Each number is 128 + 24 x the weight over the matrix's rms, rounded and kept within 0 to 255. Layers, rows and columns count from 0. Numbers have three digits each.

# layer 11 MLP gate, 832x320, rms 0.0706, rows 396-467, columns 256-319
128109142160082151087134102130120131137146169109151102118138167134165102092124095161118102067108110119125161120122170114089116089150139120157109154118090137115163132135087135129178136117118147
169071134099125097128154144137125140139123166108108113113125147126133149135135166116188109094118154087168135150131078093149115114111101167157118106105082087117079057125121174163123137151135136
146131144115176143136145140111159105149127132080102117108103155103144108097044103119134120119165141116142133115106142085134110119095129121154097143077140121147194131140168129156123148086128143
128159133144106135127120137096122102093163130112096091107110121085175124173108120124146092117164099128133169131086112149117089143093155141142126142100104071098138135178104148152096098158119102
113106111137130165113151137131134123114159137091080108132105167148160148131095133118130123093143126094136133164080119104180118142135140123151112120137129101139150098086182144109146113136137118
143138125170110118129149113125157143182132102107119146141114126114168114127111184175110121126129109133103105139084104136097099118132109118112162108109122146122114106147128132093154080136155151
171134132121114139082116126135124120108151170127117105101159109162128111080057116113099133111135121124146101105123144119115106132131087142169144141152145113123134150112096175151132149156141137
140113141126100125141161131155136130146139090051121101092061169099132162164140143088102137134111131118118168089136147127167095083081119147176122114183124128101122127151124176135106128115175183
151116143117133154110160064110097124127141113162147153158094132105108116170130121137126145167109116104130123142113169130111141116107150132151077116103096154172144148094127104144105147132115123
166118133129103116117109115154130119092147103166112138122078098152144138117140143159132092146112128125137115184121140163130137161094142140122144132083116141129130129153134120150125117112116142
114127095080116104137146124156106165094114117124133101144101116172123155095136077144187143158141184137147117090115113130121109119081132131134133106099141180111124095113147146103145127135131138
163156146106106123145127080119172124128115126108170124192102111163157102113102116124083122094167134090111154140114139133123118076164126139113127125123110102113165121127118126108123137117146151
145129104116116115097177106171147130181133138103112180145151112159105099155116148129131114141121111129165088164151145138102113128170115107105128127096117126111083125154167132152140149175142121
123162135117100170096110125152129121137141130125151123093125105147116152131148124124113160152127131104082138124111209154116136136113139126148130099157119133155177101171124195124138130131101179
147147119114140128137153134136155118115117172181123088124130128097154133162143121111161136136121145092113138107124140097124136136101149156156141125121103098140151137116128133116088092134134147
149116145129136140123079120117122121112142135141130134098093126116099126122097131141119170098149118104101157125091181059096155123126101113167122112149103116145136121138101126137095125145107125
142096137111108135126158164125110122176118174075087133138156161139108148124127124135105096121091128099143125152164127141108125128167116139099130148094141102151132125169142150108141158134126110
122119138149119168115128152126144101114138113107160085130080162162116125110171137112121124094180120096104119112155137101123163091136163190098142124174105111117130139132158112136217146115100088
107153111115147111160137127127135102125139110126115125166144141154140151118149145124148166080139160109133123120146176164127128105155109097129138174181107117167123154089124116158121157126105192
162160139149144138113123150169126110093119161131067128100133123153101143118118134141127126155139089092108141125157168132132161149119136173127130151152146131172157146150107115134161095163118109
126101145126162135154153131107130159131081143088121155108123140148126108146163133144152190131140137105154152139136111138132142146149125152126139103131147154152168168136170114129111131029084133
111178122123171146078105107107122151201145115102146124109156096112166076133129157117124115118116121135141147147126123107127157174147094104099098124108132133107161119170132110134151127096075121
117117154105136127154141140129104130176122198144120153097124149147126155118111131143122087135122075102129113159123144120159097145157137127114124092133121115120154132145090108110139097142120157
161120103151103159112176125160105129141130112099098155129122128143103122130121120148137099105127113153122099152090135115132126117138165152130095134134129130115115176139162136159128158149136137
112132158123123136110097099159147144130148129107123107067113145124122121112166147103141107113092137109130130137116113181142099094109104119153094121126114162057122168150116120128121136097111135
179145130129134150086148139102173136128135141136123162106111110157107148172099140131112156141141142129125125138139136107126149128099166134088132120122118145130079147157116144117139109124116121
124070102110115097118147144113126127106121123109136144116128148119146112143142153131121142126166147170107097120128123110128158094165112154116117155077115108154137157131115145126145159162092141
133145092094144067165149153147135110074139097118135156147091136144141123082149063175092139136121140132090077106143155111152072160145130105186118146103124131181155151124104138107126151145150167
138116063173082143131167145133152130133135140189130149127115146122172113160113150179091152110093157156172106121132148096106176082138109093138133128108155127096141095128113137187100159107088149
103137127099124144136179064141158128135123164097100152148146144108170120135116105109129171120095124109107130113107129168106153128161093154140122164125163098112095128138154092173159115111116106
146109164086124120167114116144139111146151133110141136137130101183153102107139104124119126121158122138135121089144163140126122120139106126128107148181086117128156150077130152097153110124131104
148118117138158194157165124136151083089152144149070133126123126126140133112156112167135145120134125082122151114144106089147126150139140127112130132122112123095102138085128106135125146136098123
131120113079119126147178126108119148109126106136146138154120111092174128111097130166160119112098124141125191175105132119112098125111101148183121114166099106174128097115159101131119114137122119
114148122116116131152161105137132145088150080123158115126123129140095127108143108108103141160097098141147122126144099125133121108138139183124121162158132130179121151095150150114085081135116121
105145104127093089129095153112094109125129135153139111132135100172112120165099122140142149069121124117120119091121134109064185164160197138177121102171092157137111095102129135147166118172132136
160146130145126126160126165136135136113119119142133105142172120047139178150136125148159119145102107138211118128122130137114131115145116137056136108116090106150123128147143107089102078145086099
129066111124106108160112147130137118102111124144131117124113080122147114155098149096160132083121126144067184101120156142102133153118129114131080130096111157137139111135117117107125115118125136
105158117118135107169108108131161136135152161113121081113102127148138141131134097106129091148138153123150132108102111092163101137141168091156112126102110145071140127126166129134084130093133142
141140121083121156173093097111121139167099133087149115121127122110139152141111126117110095117138124121132133157115107166128171113107101119171093132133090126139098155123133085128120142132108110
142131122106102137146164139166134123173121132154123169112076164145155083133089107105139099154109160133134127141099150149145153154130162049139152141098142107136098091104104155131123152138130119
112121115119103168149171152120150136114134111114130146137161072098125121114143116090076146110133181142128074118106119140141143163117124161131125124159132135130144106156125090131125117147108122
132129128121162083120103105170088114088134107104139106138134142162106146145103110124133145167078092126152075131122079133124122125121106122143119133154147104110097083153145157126162143185149126
152112131126117132117129139151182110108108158117082145097131123160087154130169065142171152125140118123097148156156124115110119149118130184112171177186129081093100178119142149146142154158132130
117120102090131126111186140114156140132119102105144159165144103107141150116104102168163118168143099162120135139142117127076085160128137118127136120109144109143119083066108167134159150121129126
103151116116119091151135134108118134100122112127095140167093151061146141156128096133118137112125125157108099126123135151126125173121135175120107100171105118094117160126147147101072134111141101
173121149171150093167100136134132104125152147140134105118117164096114154120085170111137125155100130116150143138174117135081088103156119139117137116124128097094129066134137134100143131093123124
132134126117164110083131114137155118121103147132141156114133129096127147117142137144152133104135079116159097113152101187123104144107108129102140144164158130109117120140100132183122183154138135
105124162124157141077080182124103160135158129118143134138144089135180119149070176109102114095177151072147168168112117118139150146147131103136117130137137134124042099144170148091132100138080127
142156142104133163201095148129108108134159110159071120188138128146106133103139131150123110123107121134129117160125103111109125161141123163126129113144123207117116173124108115085126121160168156
096140170106168120132102105136127182108164142095146079137134121163114127083083148135119154058154121138152113161126111132163158102118147095143127147147108137092097148086152123124126096142138141
137127125147131123127117175115105087143185127093109110110108176123165139132164111132129132170100101159172149134148169100108120112091112107154161087142092158120094097145085138085106150144120167
134109116160105145102073139158133074145133159131161133151111142104127136122098171105113150143189111096135150126121065123153129134142143157136114107094131155133157107086112156110136136118144116
136141165117174172154146132160110157157114146075111103135181165131147179167178142093120160132130132131130071159150119162133123156154146101162069175156111136136128109087138115111146138054140109
129173130115110151115142124152135129109144114117119134188115128115135165136154119111114112130107149129133124141113121097134156144130146101154132141161151086076114091151118109093123143146136088
095108123146177113171136163101107121128147149127144133157152163140106176152151101142125173119123156165184179117115104130140120108154116104082133109148100113113141141142169133121094151133130140
101113147115185096097141098150099090165155115061103132142127093148205137143121128142138097121163163145188137064157151080099162125122147123092136146096151107125134105116131131121134116127125139
130160144150115139161120108173124113114123112084139094129089143166153134132103143138154130135124148137080128110102116120094112078134110152111162151126114151152120108159109115117170145091103153
144145158104131145115169123117107127142134112141091116133137117126093131165106139151086136134145116097111133155085159100147133156147188124117142102126110127151093083126132151159129143143156088
150153069125126157155085110143102105145164122116128107136110119080168099149134099128131164145136131100098175088141119124130093117119144104139142126144117150175137137144071109128130123137118134
094137128151135169149137110115182149152165148143099060154137069125131137136110120147156157115118112080122134130106071125131160109133136123183124115148123103122110185145146122107106123153171162
142146089156112103141144142158094137112136080122110177153085136121111188163105116151096122100106140136111084113094138118118139109172135139116110140103133166094115158117127128080114109135145170
099128125100091152121135161155115120157121102136137129146131082095117129138199119102115154113138110100094188137110129157131058086115139113122173116134098123111129132133141166102148090150083137
110154063137082143116139127182109106140124166120156087139092117130185137110119120141110107120169118124133152096152125148093115142129101091176105134062138103086145141079103117148147130124153115
107122095121124131166154116133137132149139079131166154171129154138131141119145071144096109124105166090087100140105139117130116136122140162129072123106087132122163107112139140126128108117107120
095071116158154150113178102100093150178132138139133153139128157132118126138087131118198114139144135119111087101125094144124141101121157158118101123150120092140099128153157077090112096105111147
145135123153159112165098120142128162149162127186147063123158149074177187132073135124141112134152103122119133136110097171103111151133133104133106148148157170119133124116110118102115069127138146
103091161090153090166125111116114109140163107102112133185078118094139141131144109141089121141092127150141162121121099119138130163137084107165129103173140122147111110144122117140126145166100119
104138163091130140139147146142102090103134170107139100110083121146136131214089130128132130134144087125124104088058129147160139101122140128150132119116137092100110128168091082153115164111084143
078105082109145223148137136098171134113166098166127159098099135166171138110118100146134091144126139140083165139118123154111115123135125126156121131161140126153119096085097100155137088136142110
125120091104152125147093111110091106171120107159126117116157107201129097108136132171113129157137125129099172123077105143179124114115121102121116128124114179129116115135115107116122096181085142
148119134128122115142160079124156095137161136145085130150130109106135136144162105157144135131100127149175057163128144162130179130113070142102160151149124141108136172134123105082101111164129126
093125147115138149141105109107118142117114139121195103100083118127096153128152136115130135124122120156068134125098081119152142141143112113170158102121141183117185139146107144071150093057109145
# layer 11 MLP up, 832x320, rms 0.0736, rows 396-466, columns 256-319
142117128113142129109107127136114132157116170106150135151141132126142142087147147151124120148160127102114128131127131131101107154122121157122138144086104151156142112132122134149118094140133111
083161150112155087156102122084160128080166119114125165123123102147125090145147165192134146154117149149167110118107094130117129140144116114099120165098134112111151130117119122127156091088104080
124150106143113102065157110102149148119095114131171151148134091090155143130127160110152160135087137120104150155102100140087133117142140120163154124133089156182110157152128076181094096116144142
129165145140161122108136112135188155118141107123129188110078129089136125138121078132086122149143147087150162110083121077135051102116145079119144143065133099098148176121122143161159108130134110
136088122191112107093119132143108125147132179167137133147178149130078122088119145112139144173162136140147117111163138130125147142146155126050144148121159148160154123167122088102141129118124148
105120124147104108137116137154168136147141127133123150096092107151098107081141132113159132135122108166130136109154118108168102098122123084140132100115154142145109148138121141128136125116131142
121135152095110147142130137134072128110104123108110116117141095107137132122171142117120169117159129118097159143160146113145115132125117110108139113080141099126145154102093133140081090154135151
165097145158122136126128135133122128171121153090154121140150077126082132151142135134077123120107181113092167134177153101147148066149138165134118118145147137105162120115106077110156138170137099
155101110100115105150117093105134110175153151141145168111158138128102090132122143109127117119157098137145110156124106137149124127109136164148087145135087134134151109098113130124112128123142064
124121125115151127133126176127117135158140138137117127161105130120122128163109149151144099130114116140104141118114122118189104130088100086168172082074161129105124131133135148132128095134164150
101123109180133082111173143115079115105132112135115122176096097127145147098146136138080125148109127153147114122089149156127119106127149084160113122144159135122086152141144130128140109129159110
126112124128063147109114155119136136113126202138077101128091094200114141120140154140167129147144103125119160070152117112178121122128101138125129117136086138132092127112079123102116106110146158
138151105100104097112116153132120161114151105070111100109116084139089130127146138095109141174135123123141126137125094131144118137136108080138155100103127114092074105104159125133108140177138071
142101137123121120112160142142121114116087133134150128122131132145150160077128091137115090168139118076120130110153149111149122131076124130117137136134141133177124147175130149145105118126082162
102138165105120105115131148125112101132124161163144123130142084151135118110136103144133121148141125168096101136122130076093134142122134147120116116158105148119145105114187135084164101129166150
174086129138136108138108130117131144108078173123126119120143126113125127132169108041095138157125118123129128140120090136129131107142136185160168163146140120116124096134054156133125086097138125
137157124098130115157096110160125171106152144140134121094138130129119104142099138176110119104154150096128134115126141138102124118101133122132108131114112135145157160181085130161116115120132166
170114146110121184106122155140115142098113122156126108125167094072103166145064130156095122093151109068147137094132191122129142139156157118094119104123160187117116118123121141123125150127155147
121083158147059116116085108131144190143135071159114173146130128112145132138130163150167151155137133153174139157135078114091104154137121114156139098051141125108105094138108168119172142133125159
136144128186135139115111147202133143174113166149135116127129130139147125084116125170115129151096137129136139109173113111093131124107165076126118120153121111141120124121102103155128172132101102
091140174095098118124129180115128107152096160096168130101113105133106117141148125145122164118126112101113157123176156123157057114136129110083099113160147122112153090163165130153133137097124142
126116155138117111140114105147100166158116106088143095148158060158131146118121122084132115105094179107126131100132102125158132102101174156160126128125127133169144151116104224131120114115126160
101136123117120118116128132131149104132129109117104110148122147133130111126124131125147148123126157148108110159118111143181144137136178118150131150165125144121159134092142086147155154109135134
156124140154137146146131122092169137134127097151112096180118094138151117118091139112146113119090070142108111147102148118134154159129155140156107125122148137117141151105143135153095067152132140
122131064143160134119109119084110170160131097119133123130169122123131096102159149171097124128162148092130127129131121097154117142120138144139126137118139128099123142117135125128134111134126126
172112127144147129122136149139138146099147106115130144146124142110116140146088098113124145160138141143149166095125121134127128175115134099155134132119119141162121145140105095099129136100144147
119150156078127149100140117103158142117136126119123097122108179154135123133141124099122134092115127157125145121175128120155113110136130098163125113088155147161168165125122142144129116171116132
117109089158122120047140118168117095131096130099148169118099103122166112126127166169159133135124161114150152167104140114088145145163210093085103114126087105201129120125150067144120129132133084
146088133115122123117122152071164146149126138179148127122163061121128075180097102137104087135121115146176112109145106161118138134142143086119083141122147113112105110132100111113137176068156123
121117132090102095133115108142168167086162127124108152125103153145122117120136135145134154142131121112112114151122169097136151146116115099127142204119152106101125115097095131174146132112165147
130106114118093100105152124110116149154127124102105126132147125157132128114126045127127097105147123094142122099135171119085095088139113111112098114148125165103104109160115153152119133171100131
166082151124128157117161091163104116144174161112096099162130123108094119123128110138151155144164138153096170131119105106168136147154091133097164131176085159122110130135125159136129136161138121
094089113109152095137112095121137167153120097104106112081097118088144135073106085146138138136118135125131105135130180147125149093122104146065141127108104105155085119169127136122145113129138159
116122106114196155160132127124141110068101092149125146162095110098111118098135142130081104127143119116147110135147113113148087101087139159103080152129167174124150129124157126107093141097146143
109137133127093100114127135114153117138138121138143133131140134089137124107085113058102115126106145125135120147092160141125143105154115135140132153150137079148109094180134091129126119078105110
100102111091112129122106139130118127092162134150138141109116100120102113107158154127132139102118121081105113136162129158116085118130169129167123117116129120081115105113155103140112109121117136
156075113070132107087115135097125111119107134115177129135114171157117127172116144103113143148161118102160147162162104171096123092133122090140136155156111075159113152085134134107141105111132127
141124154120177116141152141095126121156072063127123159112110100087160150122118112119155123157148122117128084165134153124144113164119122147111172138114151132138174116133153116135134173110093145
105099154173142133147121135124137136191128103123150151110081107116113094107143070149158120150140122170160170156111113100163098114170149101142102144086109101131158181079093145132158133112082122
087143151150145145101126117088156127153067172117122130113133122162094143106134193168126105155111106157190130089140138123134141116116028175150156081140118135128117167124146092138109095089104119
148118173108158083141093143063126140118151108157133145155156171155122129125102122144096120105110119170142169165118100164128128140119137143124119122102112157129137158097130084098153146109151169
142101095132169117124125122093166144151154109160096142079127135100122131143164186078159115106162117133099146118157109142158154144122141102129109142116104120122092124146143116111081107086158111
079165147126101105149077152132128144117130162126123149147116151128170134095102120124098130106167103129124108149109112148082152087145088108135113115118129184118129152113145120168064130113189134
111199129163145144150163158149108135122070126130098085124188134116161116139110111103100110115136116101120133110147110123122126123140124113147145106119150129132125108115111128142156151133101109
141137135126092149206159068099100103089151131123132134170136153122199153147134143160119170100150141097043145112109141102155120154142136119092132083173122155124153154130099128165087188103150104
183116136148154095116084144129143123137098116153115152092134138098164127102116100101155153122092122161140089150144127139095123124126138147102102115136123168110118081131150161079108138166112071
165099102127144150143087126163146124119144140100088135149150174127131113127162131110125110168141159126121146132125156147150134114098121148140089168147133101152141114139161094096109110124099156
165156123089145129095081138144108103123088101108110130132151108162112141172095127160105130139171124128121136116121121098146182142112132131129149118135069123131122135152123134142132097139151126
122114094132136117097073127140126120098083123104137120132110129083120128125124068172108133106147103145150149126137134127119117166149169124091128105130173120161126112182089092070098140111104087
162120130155120131114130111094073111135148163134133113097167107088128115104163145139132059125102183141139105147083166127113134165159131132158132124120127094093155108156125135122143116106106094
109110101107161117110126116133122101131155121154103104097159140145173113130123127119103142137124121144117138148168128178132104075147100101165114123082123141172202123094144108131118130131107097
127111117138137143124119138107069136086137142155104123105103100138106127139160126132069131112126116144148116080123158149079091141116162117080141130146127098141080109145109112138145116149115102
124157143128159082138081121125121123187076134137145127106122125092104114114128091137137099124123106138148152099168144138203150151127109169094088076062108084129102133161137152097156102136126128
117059115117113165096120150122090134098162118123131075145088115136122139143109121110158120120121095172151102144149171130148130144149147139143124115154113110121120144161108121131137110120145105
133118115156096154117120142171085111102115127140106109140102122127141124111132114168133140165174081138153116124125106123176103141134124147139130177118188120157149085114119132131099153095090112
100115122092109139131169146155118118109089122109114184169148132153101092084171131109111096123161180142106158141103119136152187081121130090153108189129078140095127158118120141139176137142132122
118120094097141148139135094125117135120165110159129079149108136124135184105151153112108138083103144132124116127143138133084102124091154136140145116126157156125097104129107109107134121131131138
091171155141078151105163141075140120101115126139141150121121152148145131088096131112141143147131132068103098159122130090123166136130183135146159109118170142121082127137124127144117097136152102
064130092119088096102139138069134070130133120168128123105068092190109144133109133138090113113124135131100153120125129113163179158126104140085092115154174128150136118133104123139149136160103100
166113127092112120134154146109095120107142090092170122145123153118143138173100124143136112125107125139180109108129135150125094096121165164102123148092107140177114134125154141126083157153168138
114154097055150124132158119121126130130109164078115107138143110126167167128151092180140135139133141131084158165085133140128153129179158110150174123174124120126095127174117167139124111142142116
102128129133120121142128103150121122113115162133117151101116116129119135169113132111129093135104148097163136132128116093119131155125107129181153159173096139158119131088147092129126152117165095
111088146100118150140119113114154132118119165160108090141138132110116152215162129131101167111104138142119102105134107096126165117156094116136154172158121155138095148133139089125109133113099142
136144127142106138140133114129162172105137153139117145109103100135127148108140113129188130122114112120128156142135172106134148141115083109127160123082124144161130120082098121137115127151122111
161132088155112110133118170173122124132108095122157141116121156124120123117134123117125092192075164176153114074124132126150111114107152149128137119145157102131130128159143120100107117107112146
085131140147147149169103108119142187150135135096106144096145091170141143107087128187114103115145114092120166125144122158141103155143115108152152127117136187129103186138154141141142119123147125
140069141117130170191117159172130134126126140142138102109089134147121120140144112093146159133137099158137157131104143116150109119093115126162087109163142177120102150094106137140133091097192137
134165129114128166157141136132150112142168111146119112145102151142158119106151141076107131122137126104119125089123123126135159129137155171147146151147168142123137144133121138108131087120095136
152109142075091070119148120129143129130131097133107101176164157144117156157103157134143101131136080115109126151142077131170116133103123157123141110127061145151161108134136147116110130102174126
096093144163144178123128104156122098089093121121136131155107130154150150115133134146116139126116099146115123128156150092162103144150106101096133118136117122103111106105151147118116124163117124
107136102108137110123122122155109100150135170109119157155148107102079109137094097115148108101140128092098141099127128162155168084128067101139128142151123162066128100121128091127127119099142084
# layer 11 MLP down (transposed), 832x320, rms 0.0422, rows 396-466, columns 256-319
161146172116085123134156147155141107106105113083143141158148101115130133073148158148113123122121129105154121150117104099114164106108197113099113147153096105125167107170118130136116104122137149
155137133125169121135136085145122093076136119110104101130144142145121120130129175124101194166132116130115132098094144154127098120143104156096125142127181135130130154088149094141119088182145160
094128096127148075115094111086178154113116185188136144153130103131159120131130143133119163131114096103118122140127104101153150154152162126142144105158143155152111142140166107146134092113142098
088110135098155131095136121130155175130132131129152108120147129131166124100127153105105125122138120148139125089133132099141131122098178131126128139110131138155152159151099105128147093090152117
123127124174145144095106166158100134111118147167091127096158107148085101133134125137172095154142110122115130088133121160162110174126109075120129120126155104127144161145145126168107113114132126
177103113141147157117108165101093154149103158110138149087144151149100169137130132109136150126122161111158149151174154098128132161091160132129100152154095105104144132114118126109109199111102100
159121097137104131144136118128118115123145162079093113093114124155127082161147133115155101127075135114120104141169142107159126102123163162124162121106131129128153074219195123141174166132094102
097087104122146119105143148137139133116157092098101113147129110149065126141154104119122098126111158123103133172146151167134118130074142122139118106106148121134148177174181153112079124112123164
123154140093137131085137151167096131120116124144096122114141125131125137128147138134085159119092130138133148110113130136165134148128119138136149102133146121158104098128113139146132124152138145
120139145133147134129124106092135133130111140102148128098157165107148090114135120104119148130152142115138143114151119137132119119168164134076100131152095122140102150134082117099129131115096102
146160116138114147142149107124135109149140120079111123075143132118113088123132128132118123144136080182099115155118125120121088143149129144091139129141161106109181089089127107142096111101116140
086135129150178164125168138116117147148108114127140133065158150102148132139166149107089131132123100112136140103145105093127165163115168118130157122114155086104161170131138107108107124163120130
103127117139126101155111107113149092126124071185097134153135152147136089153124111179105149114148135128106147110146139142154147129086167157144119154145129116133158184153128104148136180142145134
113124169156128138148112116132174132106133146119098190099120103101137118099148202107152109117102150106111120189119180131139130122151117125143123145110132102147123102103131154075085111119101102
116166129108127090118114128134129109106118105135115115148102134107100116090107152117126116121144105194085080150114137103103152079200118115108136150167193128088158125167167135154159114129143133
083158097087105183139113156176122160156108086130160173125084108150092124168148152122125111105134151110153141112153147152119131121138104091104103103152144159122183140126169143136136131126101116
144121107125139137111137134118161099173114182095104104151143095131126127148158108100139115128096129117157130159107106135126110141149144183100127108097184100100135100151143125132167130130121095
161103098127175139120138144128120125142136072145123105115121109122124132164141106113144085090099138118152181171103164079154133153102171146077142157075125111071131132154123142119144130167128167
122101170092112132070122148125158134139141148070101140142135038127185131109142152088109127129108096099079133112159136165121146124097121140111187151143089149063109140102112109161061165096116148
117094131115135096149110106109147117135158134092143101125110103082112152155120180135138100097126151118129148109073194122145111156122111174126132159109093135201120144094159150148162105098125131
145130099125127121157115161090120101162098140083133116111162149097126129147167186139108098120149123120119122116092138109129065139133112151127132138104135133125174123110139116129188099122161157
154145121160086149108124130142171121112111142151166119087139092123140171127116138134128160139119163115152105095128108107152146138131104116159154073131145177137132108124122177144138114152136163
106129195106115098134100157112097111116093115114130132116143089115150139163101129147125152101176155154074133101092127151142090156135127127107117158087079107105120112113111107115111138142139127
143133089102109118159133153137157098116132186086114162129085107133107113172140156125127136145096134135164111128162135173108127115104109133145139149129122138108135113123102108113143130129114185
124120157127146107133126124153103095118129114113170071127126132128136151110113124115117150135116121178126088093105109145151115141146099163144162139120070110156155074135160133110126156141108153
096095184083127122136140115125142159131139109126158103109169136140133103145105130120134108115143122095189132136109158128124107082114122132139148133105169065164143118150111110122100118128178137
117105153146151123128097163128113099131137079131130115113114110133068095107134131116109164181117128147139169099118138147132148100123151131092134117146109158089134118098096142132127152133092142
086139106128131085104136094129127155091104177126134132124163075169107129105153134170120147130156101134122093141093144153076148107090095076132071133140134114141102145132143105110126129095134172
124148092146153162125106118121112142149103115127164118154130147113202135129123177175111143129103169116120145105112132170116086143090110137173139144139154085126120116127139145115141097129100156
145136103140156151151113127127153118147121115130109121128147096123150124086114134146136185106165130138149108119135098094132143112108103165093160138117159106138134062144120176135129124179145086
112134141122143139138118121140127119175128106151171104163111086128071122128130157130186127162161138081142104155121123133177144176120100096128130130122084126133169165112101098142097116140122129
150129144119116133124136123126150102134139211129094120099125141128118116105148123146137129110135120078112136128137137123123110150128124141152085110163125130109126150110131132116136122131122101
098150137133125112150109098148154147123166108126137119073095139125091149107123146105115134113129091141115108135149157090160124106097122107090121113114115120157138121126149143083141109099148131
105097091152120137185140121142137108094086132128158099149131113134117086102108132107117081115156137110113132135141128134164104134126153115111088150126139152160133099091137110106147179121138106
113131123106143140150134141145152129145164145135121140126140140110132141109129148097134144117104101081122158142151102127102102147146121126098135125110127121135146143121107131126105081136101187
127152108163130136147174119114159122104158128129122101143180093063133179112130115122124123150128114139148160114114090104120120119112097105099112133115132142176118163109126128106117152183098129
194111122115093131120068124119082093100124091120123159190094150115101101137132116155092151106140081110148139147119123152098140098129154149157121088133149131132178161176084126091119132144143112
088099131093136132160125117124141169146147164154194128131146127132104081100115120121138133107122125093147140140135144152113094111149102134116080146142166111172108140147068127116165106109130085
115132094138094157101147154146133113086108162132095106121171124172157158133143130134130167163111093143102134119121084145153126151125120140101111093167128122140079129099148111112103111123102174
130130098136095060108097148148135135119137111165134116122141092141074108123124109131128195108146104127082118163140101163114108109158155100098097179115171109105123155138153128119099127195122188
132122144121144106124146105132117106165130162108146132104115092166142126141135143146177157118128125119107196120111095138129067108091119094122108137094143093150073134176151120156127176155141149
113118144158127111136123092127110109105161126098176113156140100129161133121109169127147139128138133146141144148133114169103157120113105102054152068129116090111161173141077123131145123101156156
107126093104140105078124169170133173130114114151134139138128155142130173118146147091135121118123143134118110154114146149118153131118136148116086098097104109091142127147123120073133168105152145
125121076114117126117088119140137142109172122137115167112105121154120105120120152105113147142128116124198108136133124139185170128152117149105112123152156138098128118132083144105162123102129133
156113116126111156145139079150121108118158165134141134124153159145146173108109155164115156151179132094094146099128124080166107119133133112098207133133141142159131134109106126135128179108130134
111082082115121144109086125143144108176122139115146116124148101154143130130136091136129128138120148135129103126130138172162113123117168142120093131107074148186133161082107136145120109183106163
129108136148090169135145140153084138129212139126134096136101110148132137145118077123144123138136143114120095131106143113149131107154147119157126087114117149115142150109146161123113116109105133
115135095123071109102136114129130156086131144158146106176117126158128116142127186127122144135127150103117176141115102140150159123129112113078131130180137160114133151122101119076108136102147118
141149130111146123168138175131098134139089120096114137148162102144131108108181126099123053157122131117096126139117107115127144132129131110151103114139132124122127141083099129155074107119191147
144094105100128128161117141134068171077156199123098134117135122154083149158079085128103109134097140099110133134157074075144148088118125167139121153099132079137144122122221107147141130123101113
113133175148166141108115091139125109114185095097123142145107118133136071126134158114158107130139102135129154133188128126138114094132103101119127159131127139075143159132135111102131120128125129
139093156131146136118102157194153095117128120130115116144104135114108130094122171110131115139119136119119112132117104155133127112167159130098130132121152129147134134135116115162100105117174137
139151084151142163112179136165168143101113091142111118121109085131115156167108170155126116096098086124153140109100145138087123127142095134097173133118132156124125118123153096165117123121139126
098150078117159091146143145092108148123120133147132130092123136103133154112160143123137123087155138132079104122115143159113138139126128144148100101151133095133153136136183075122108071177127158
160106115133108122146152105124089150124117149107131114095113135115135101157108126137122167138118118141163140099137097153169123111129139138124138148164108178178148089168135088085129144138150115
145126119146135121168112137151143166148098132170131129136067181164124099107130125157154140125130167133152122107115155108133103148146122124112138163132106105106128147149122099122134111156160161
135141117173082086087116124136124119084118137143170148125152138172113128159107087129154140103134102141140103105112141150135092126156123125112149123107109127084131124148136158147124125113071163
111107109140115103101095115161146109106139094096160136177121093091141131131166117143167114110104144158138141124130125122096134093148111150164096120117114125109138126137110166095172138121120163
121133118113098127096118131094152122126142186107098107126135136122149107139147086153108129139141082161106083137134129085105141128147153115091109083127175134041152139179130138146157063135113112
128132131134155120127104122108140128157146064135142064128134114113136169186104098139124156140157131098105106112098123112133134093153146126153121149114119137122084136173148111091117135161119168
066142093159132156143138138130123135130131109128104105104122142134142154094134129141103161166108137123087094111085153087141146135134108163102105131128153127143120155103161141150109156141152157
178140148101142146130146079123126133105139137134169119139071115146097091105119117148136139153149092110147079141160135124123140133097106165105133145119105125089134138089132128109108125123109134
138085142117158135128155138149134124172144105126135113142140158141167141133127135154145130140141127110138173132150111116123138124133126135114111111114111123124180099134101122166120141161132123
145172144078139161095129128114126158147159164129118124144106133153169168107117106123149129159147130116125137137124139148129099098124152159142135163109189137109118153123101108164145134130108154
086131082138153056121129108149116142095139123106161088160127114106118059079090095092117135125101127119124178121104092116138146104096124162082135141167065121116168111157110144140150122100147120
110119132143130162112140143144106116172098179116097146144093103103109093110147174098139107190077142156112112122152130113143162099124115161143128152126111116090110140126109147168142127123087126
098117167134140133155147177136132106126109096132141144120102138113117110143100118115078136111130140113176135121110094109120068123169142123126121139157143149123104148108182126120087134152095116
169129132131143113135117114092140147123112089136141129145136128119122134099130176130130118177113094143110120140102118114103152093172141126156124130119137133145164128143087078126129121131148168
162140146132150097131133119140083150093138145133137114137136123127126081111170167094128146113114098074158135142199141093150138148149155116111104102108069109155197114158134129145139146113116119
105137148084118150151119106139157114150131124112129154146094132120111138132118170134131081140116128141117142113175137078118127137132114151098167093149081117090151135100133140115114132150160128
094155160110126125128097180147122181141136131115153108091156167152179121096148127116111110101115117100149102163101108116120133124120171126130098139140156110140124137133111159112147126141174164